From a checkpoint of a small transformer trained on Wikipedia: 16 heads of 32 (8 for keys and values), 1020M tokens.
Each number is 128 + 24 x the weight over its row's rms, rounded and kept within 0 to 255. Layers, rows and columns count from 0. The size above them is the row's rms in percent of the matrix's.

# layer 2 MLP down (transposed), 1024x512, rms 0.0726, rows 415-431, columns 128-191
size [112 104 104 102  98  91  94 102 105 101  97 102 105 100 104 103  98]
[[147 120 161 113 134 111 144 111 148 131  96 110  84 107 138 104 110 129 119 183 157 161 126 124 148 117 133  88 128 133 160 117 129 124 129 123 159 102 145 106 123 151 145  85 180 190 115 112 162 128 126 101 119 110 107 128 135 110 156  97 109 154  83 118]
 [120 152 135 178 179 122 129 135 138 120 103  90 122 133 122 121 157 105 106 123 114 132 142 147 127  97 108 158 177 146 178 134 158 181 134 130 118  98 154 133 125 152 109  96 105 153 107 112 116 165 103 101 167 136 114 146 137 178 101  89 117  86 107 161]
 [175 149  83 112 102 136  92 166 143 108  96 110 110 122 117 119 121 107 140 127 158 123 130  65 123 116 141 128 109 169 121 127 106 168 100 125 136 152  87 132 157 139 164 146 119 159 149 151 156 141  93 141 141 139 143 137 174 193 114 127 121 140 134 163]
 [131 145 150  87 148 124 128 132 126 144 131 105 182  96 156 118 123 133 135 118 128 141 135 135 137 112 150 137 140 109 121 113 121 153 178 156 111  68 101 135 163 147 108 131 140  97  79 176 157 127 183 146 102 112 114 105 101 156  63 118  94 102 134 153]
 [138 125 114 160  92 132 170 167  68 148 143  55 121 142 154 151 149 132 122 148 179  92 140 122 126 121 197 124 128 134 107 159 135 123 147 159 127 132 145 163 149  98 109  87  92 130 105 138  83 118 163 143 126 126 125 142 161 149 152 119 142 137 145  95]
 [136  80  96 115 117  94 116 162  99 108  89  97 156 133 148 161 141 147 138 135 131  87 137 115 109 152 144 140 103 124 142 110  93 165 163 104 130 132 144 105 156 141 133 154 134 166 135 173  86 169 143 138 125  88 132 136  70 126 138 134 155 146 165  97]
 [ 96 156  97 137 126 112 163 126  93 171 136 128 149 115 147 134 137 140 168 146 133 108  99 141 117 125 141 140 105 130 110 157 143 113  98 109 133 114 140 131 115 152 132 136 106  87 118 136 140 128  72 130 101 131 133 131 111 104 120 157 165 118 151 109]
 [173 145  98 116 145 174 182 111 121 139 153  99  93 149 164 145 153 136 136 125  90 123 107 129  81 108 108 146 131 109 158 109 144  70 149 122 118 110 127  98 138 136 137 141 125 137 105  88 112  79 106 149  89  88 160 156 143 140 118 130 155 120  99 149]
 [ 67  80 151 169 129 116 160 123 147 134 125 100 144 124 124 122 127 152 145 139 118 161  81 145 113 120  89  94 108 107 155  88 120 140 128 143 103 142 158 127 126 144 118 120 123 133 134 132 109 116 115 108 134 119 157  87 140 156 125 112  90 133 141  67]
 [ 90 124 143 146 116 126 144 158 161 161 159 143  79 112 131 124 134 133 112 137 120 148 130 169 140 121 124 125 131 145 127  93 160 138 103 165 103 148 134 168 118 115 107 143 156 146 107 128 126 103 111 117 156 112 102 140 136 128 105 132 133 117 123 110]
 [ 47 119 132 139 102 126 122 105 110 153  98 130 116 102  96 157 133 149 151 110 150 138 150 138 140 116 109 141 128 130 156 127 104 157 128 139 108 150 149  91 128 139 106 126 119 111 156  99 122 148 102 174 109 153 134 157 113 130 131 109 184 170 166 122]
 [127  94 152 150 144  86 110 136 131 168 133  93 132 154 132 128 136 139 128 105 107 145 152 126 147 112 141  97 123 122 157 129 156  96 151 123 103 113  40 131 107 125 143 148 156  58 156 101 103 154 140  97 139 128 151  81 160 135 137 126 117 116 134 131]
 [134 101 112 117 179 107 130 118  91 155 123 104 118  99 175 128 144  94 120 109 150 118 119 112 125  92 102 125 114 157 125 148 128 140 142 116 104  74 128 141 107 132  82 132 121  92  88 119 117 124 103  95  90 171  83 121  85 123 152 116 140  50 150 138]
 [162 147 139 112 128 124 125 119 109 119 162 124 138 107 129 111 149 109 113 153 104 131  91 101  71 142 107 144  86 153 143  97 154 141 103  72 112 136 119 137 134 114 157 173 116 102 146 124 124 132 106  99 137 152 118 133 143 149 119 174  98 155 132 118]
 [118 111 149 150 145 137 116 139 110 131 124 163 174 157 114 116 165 120 134 106 129 103 113 140  86 111 167 120 139 144 121 121 131 109 135 118 133 141 179  90  88 137 127 142 188 100 155 110  86 148 161 139 124 116 175 130 171 157 128 128 120  82 122  82]
 [166 135 114 119 122 158 131 152 119 158 136 127 128  93 124  99  73 131 152 152 137 161 174 102 161  97  82  78 107 134 107 147 132 108 161  96 137 125 137 118 100 134 133  94 140 132  93  94 143 137 138 118 110 157 120  93 117 131 137 106 103  97 124 167]
 [105 108  86 140 143 109 123 117 130 169 157  89 106  85 149  98 117 156 132 102 124  95 157 115 109 134 130 136 140 119 110 144 106 134  77 119 147 125 121 106 127 168 159  96  84  70 140 152 151 115 129 127 138 120 103 144 173 106 114 169 161  81 119 132]]
# layer 2 MLP gate, 1024x512, rms 0.0829, rows 416-431, columns 128-191
size [ 97 103  94  98  94 104  99  94 107  96  94  89 100 102  92  87]
[[129 122 141 161 110 114  93 123 148  98 104 120 123 122 160 127 134 108 109 110 154 136  98  76 120 110  98 159 161  98 126 138 147 127 131 125 135 149 133 138 152 144 149 150 130 148 142 114 123 138 128 125 120 118 113 113 138 135 151  83 102 135  67 143]
 [130 144 147 162 141 137 147 157 132 115 101 144 131 125 152 132 167 102 127 180 140 103 188  91 117 137 126  91 161 127 160 142 168 131 150 128 149  87 164 114 156 171 181 123 125 151 123 142 118 114 141 141 136  92 131 122 161 130  77 180 137  96 126 155]
 [115 120  80 122 146 101 131 138 149 144 102 118 109  88 116 136 136 135  97  77 156 130 151 117 148 126 114 141 154 135 107 140 125  94 105 157 153 179 115 137 120 127 117 110 103 117 115 104 105  88  81 146 153 115 121  85 103 127 160 125 169 128 123 122]
 [121  90 102 148 145 127 100  88 155 142 130 155 124 143 177 124 129 153 149 120 119  97 139 134 110 116 110 110 126 105 105 153 111 146 143 151 143 159 138 128 145  73 106 136 102 107 128  79 136 163  65 110 107 128 127 116 100 135 104 107 103 147 114 142]
 [145 128 133 158 121 145 110  78 118 143 129 149 137 128 128 155 121 141  99 162 129 128 168 137 121 164 148 117 137 126 136 111 140 115 139 154 116 190 154 131 174 151 140 139 119 164 152 128 100 110 137 130 102 151 147 153 125 127 114 129  82 103  98 139]
 [100 127 137  95 153 156  95 106 128 118 120 172 112 145 115 166 134 107 153 140 152 139 213 118 138 158 118  85 120  82 118 134 172 121 162 119 136  91 123 145 101 111 142 171 129 138 142  88 133  90 143 186 123 144 119 126 133  92 110  96 154 136 138 122]
 [163 114 148  84  77 143 104 130 168  92 105 143 105 108 126  74 137  97 121 143 136 114 149 132 171 138 113 116 135 152 111  85 156 147 142  96  94  93 131 109 120 118 140 109  98 168 145 151 109 158 124 113 160 170 126  90 176 149 152 121 135 146 156 136]
 [104 134 149 111 147 165 131 150 141 132 154 112 149 127 108  94 126 112 174 123 160 130 113 100 124 127  90 154 168 149 124 157 129  93 153 166 126 151 131  86 134 147 147  93 134 130 122  99  99 112 133 157 172 131 145 195 113 124 126  78 148 123 123 164]
 [121  90 126 126 136 128 132 109 140 125 102 127 117 170 162 129 151 128 110 175 144 107 109 131  66 172 120 110 170 116 135 133  95 126 131 113 152 143 111 145 120 120 129 133  91 114 129 174 138  96 117 134 116 134 131 110 127  70 138 145 110 128 134 156]
 [141 174 112  87 128 125 107 129  95 103 142 175 106 118 103 111 151 117 119 145  96  92 143 162  99 130 114 102 126 142 129 101 127 142 148 127 144 157 155 130 143 107 128 121 120 128 155 124 147  94 143 144 119 135 159 123 131 104 109 114 129 110 130 152]
 [ 97 148 112  90  90 126 102 169 101 127 177 157 102 145 127 126 146  85 119  97  90 126 138 128 133  84 127 122 159  70 177 179 143 154 107  88 165 149 172 119  90 154 150 153 114 172  99  74 104 122  94 148 110  91 101 147 106 150 105 118 111 117 114 126]
 [135 103 110 144 112 146 122 104 192 117 141 149 125 169 130 153  75 152 117 159 111 103 142 148 143  71 137 113 136 135 139 156 143  91 156 109 124 144 133 146 126 117 131 118 138 110 108 149  93 112 181 136 135 129 149 133 146 162 124 147  85 164 146  95]
 [149  95 127 174 122  93  92  98 114 119 137 109 109 152  84 132 125 115 181 102 135 169 113 149 127  90 112 126 130 114 141 154 127 129 105 132 150 157 145 110 166 126 122 132 138 111 123 139 127 144 133 126 129 130 147 129 136 120 126 116 148 109 126 113]
 [171 154 159 138 122 160  99 179 135 129 150 165 156 138 115 123  96 137 178 107 118 120 132 120  51 153 126 105 154 150 118 133 125 108 140 140 127 113 129  98  96 129 149 143 144 104 164 118 166 132 121 137 160 120 128 118 129  79 123 130 112 131 160 141]
 [142  92 138 141 131 116 151 126 134 127 115 119 130 108 141 100 156  92  85 144 111  80 141 102  76 152 124 153 139 164 157  99 144 115 167 126 105 100 145 174 161  93 132 142 145 146 116 143 109 142 127 121 123 165 133 131 113 105 141 156 156 135 104 124]
 [158 143 112  99 117 185 141 167 142 129 100 132 164 147 139 146 137 145 165 122 126 151 113 109 135 115  84 127 102  95 160 138 115 123 119 127 101 173 166 168 123 106 132 156 159 153 133 123 102 127 157 137  88 123 143 102 118 117 152 135 125 120 155 122]]
# layer 2 MLP up, 1024x512, rms 0.0815, rows 416-431, columns 128-191
size [103 107  91  93  95  98 100  98 102  95 100  94  99 107  89  89]
[[154 132 139 121 124 132 149 116 155 116 157 118 162 140 124 133 139 140 127 106 115  92  84  78 142 148 101 146 131 117 111 150 124 103 148 104 128 103 169 104 143  92 131 121 121 177 114 123  82 180 100  84 142 114 131 137 149 126 123 150 128 146  80 123]
 [141 108 155 141  96 101 160 131 186 136 103 138 100 125 111 124  86 144 136 100 156 157 126 146 140  89  68 155 116 114 148 134 122 149 108 149 151 135 117 130 115 118 108 107 103 125 129 115 175 174 143 114 114 128 150 108 115 156 181 119 148 159 152 132]
 [141 139 136 124 119 107 175 135 140 122  65 160 155 130 127 112 129 144 124 115  89 108 106 127 151 113 109 130 139 125  92 117 129 155 134 138 136 129 146  98 111 186 154 162 135  99 140 151 118 125 116  92 102 135 138 128 106 155  87 148  87 130 126 148]
 [126 128 132 140 129 129 150 111 140 153 147  82 161 120 142 109 111 167  95 170 154 120 113 111 132 105 154 109  91 114 122 156 168 108  95 148 137 141 119 172 136 130 145  93 125 132 100 137  95 140 133 126 163 125 132 130 149  99 142 111 147 154 166 111]
 [141 134 129 137 133 156  76  62 139 151 184 132 143 124  94 168 165 125 125 158 150 134 133 177 110 133 147 102 123 141 127 128 159  98 129 103 121 147 102 110 140 119 107 107 131 121 137 151 137 134 134 136 115 148 146 166 129 136  96 135 139 124 105 138]
 [150 109 172 165  82 114  97 130 151  96 159  59 140 141 126 123 132 168 151 132  75  99  89 155 174  68 105 119 121 129 120 146 148 145 181 149 132 137  93 142 122 110 163  99 142 124 117 150 125 131  84 151  97 120 119 142 147 122 148 175 115 108  84 128]
 [ 82  93 127 150 151 118 143 145  69 155 124 147 107 123 126 133 109 126  72  67 120  92 124 128 124 122 125 106 147 146 122 137 106 159  84 117 112 126 125 141 136 116 122 135 147 131 125 148  89 159 117 149  93 139  99 139 129 112 142 116 124 118 121 120]
 [184 110 130 106 179 131 124  91 111 133 129 167 129 105 167  98 123 119 159 102 156 124  93 141  96 123 157 109 128 116  76 118  89 112  96 136 148  91 116 107 135 149 132 118 150 143 159 138 138 158 183 101 162 156 134 123 109 146 152  97 134 142 150 163]
 [127 178 107 153  77 142 137  85 129 119 141 157 112 183 135  94 122 124 122  86 162 111 128 147 129  91 137 148 136 100 113 126 109 116 123 157 126 120 132 116 155 124 137 155 140 131 140 140  99 123 111 135 129 136 112  93 136  92 138  88 103 133 168 149]
 [115 129 114 117 122 116 125 137 100 156 135 195 142 105 126 141 116  90 171 157 156 141 134 123 137  74 128 101  97 115 125 122 124 167 153 133 117  96 115 157 111  95  76 134 173 151 149 137 145 159 151 119 124 157 169 158 111 117 143 154  73 123 155 147]
 [116 118 122 135 148 132 164  95 117  95  80 154 144 153 115 119 172 145 110 140 147 137 137 157  65 159 124 147 124 147 141 133 143  89 152 146 156 149 169 132 128 138 116 146 129 138 133 143 127 103 145 137 141 107 160 149 161 132 134 103 140 151 152 101]
 [151 146 139 155 137  89 102 145 144 137 102 121 128 147 143 108 123 139 142 100 180  98 108 116  93 114 120 133  99 153 136 116 110 164 150 134 145 152  72 118 150 135  84 168 118 143 143 128 140 138 122 106 158 185 139 136 149  98 126  76 157  98 112 128]
 [140 132 111 116 143 124  99 164 107 127 153  95 169 116 123 151 131 110  92 136  89 139 125 114 114 144 122  92 129 106 117 158 156 103 127 117 129 103 156 119 145 134  72 158 123  50 115 130 106 135  88 110 129 124  92 135  73  71 165 187 115 140 138 108]
 [149 145 137 150 134 119 123 126 129 121 119 155 140 130 176 120 138  82 160 108 148  96 161 156 119 145  89 124 105 126 103 171 118 159  89 157 118 166  76 134  86 152 115 131 130 130 131 117 155 145  98 122 125 139 126 121 146 130 131 133  99 146 154 155]
 [108 173 129 149 131 102 119 141  95 117 154 140  92 164 153 122  89 169 143 142 176 156 108 118 145 167 114  64  90  77  84 158 127 111 110 136 125 133 135 103 116 169 146 114 102 111 123  95 119 103 133 154 124 105 145 134 135 107  92 111 123 141 150 137]
 [113 110  94 144 119 147 165 169 115 121  88 139 136 120  90 155  83 154  90 135 148  92 161 132 135 178 130  85 105 138 139 117 141 118 133 146 110 113 136 130 130  92 104 133 152  83 141 128 104 121  92 150 119 105 129  69 130 157 117 108 131 144 132 113]]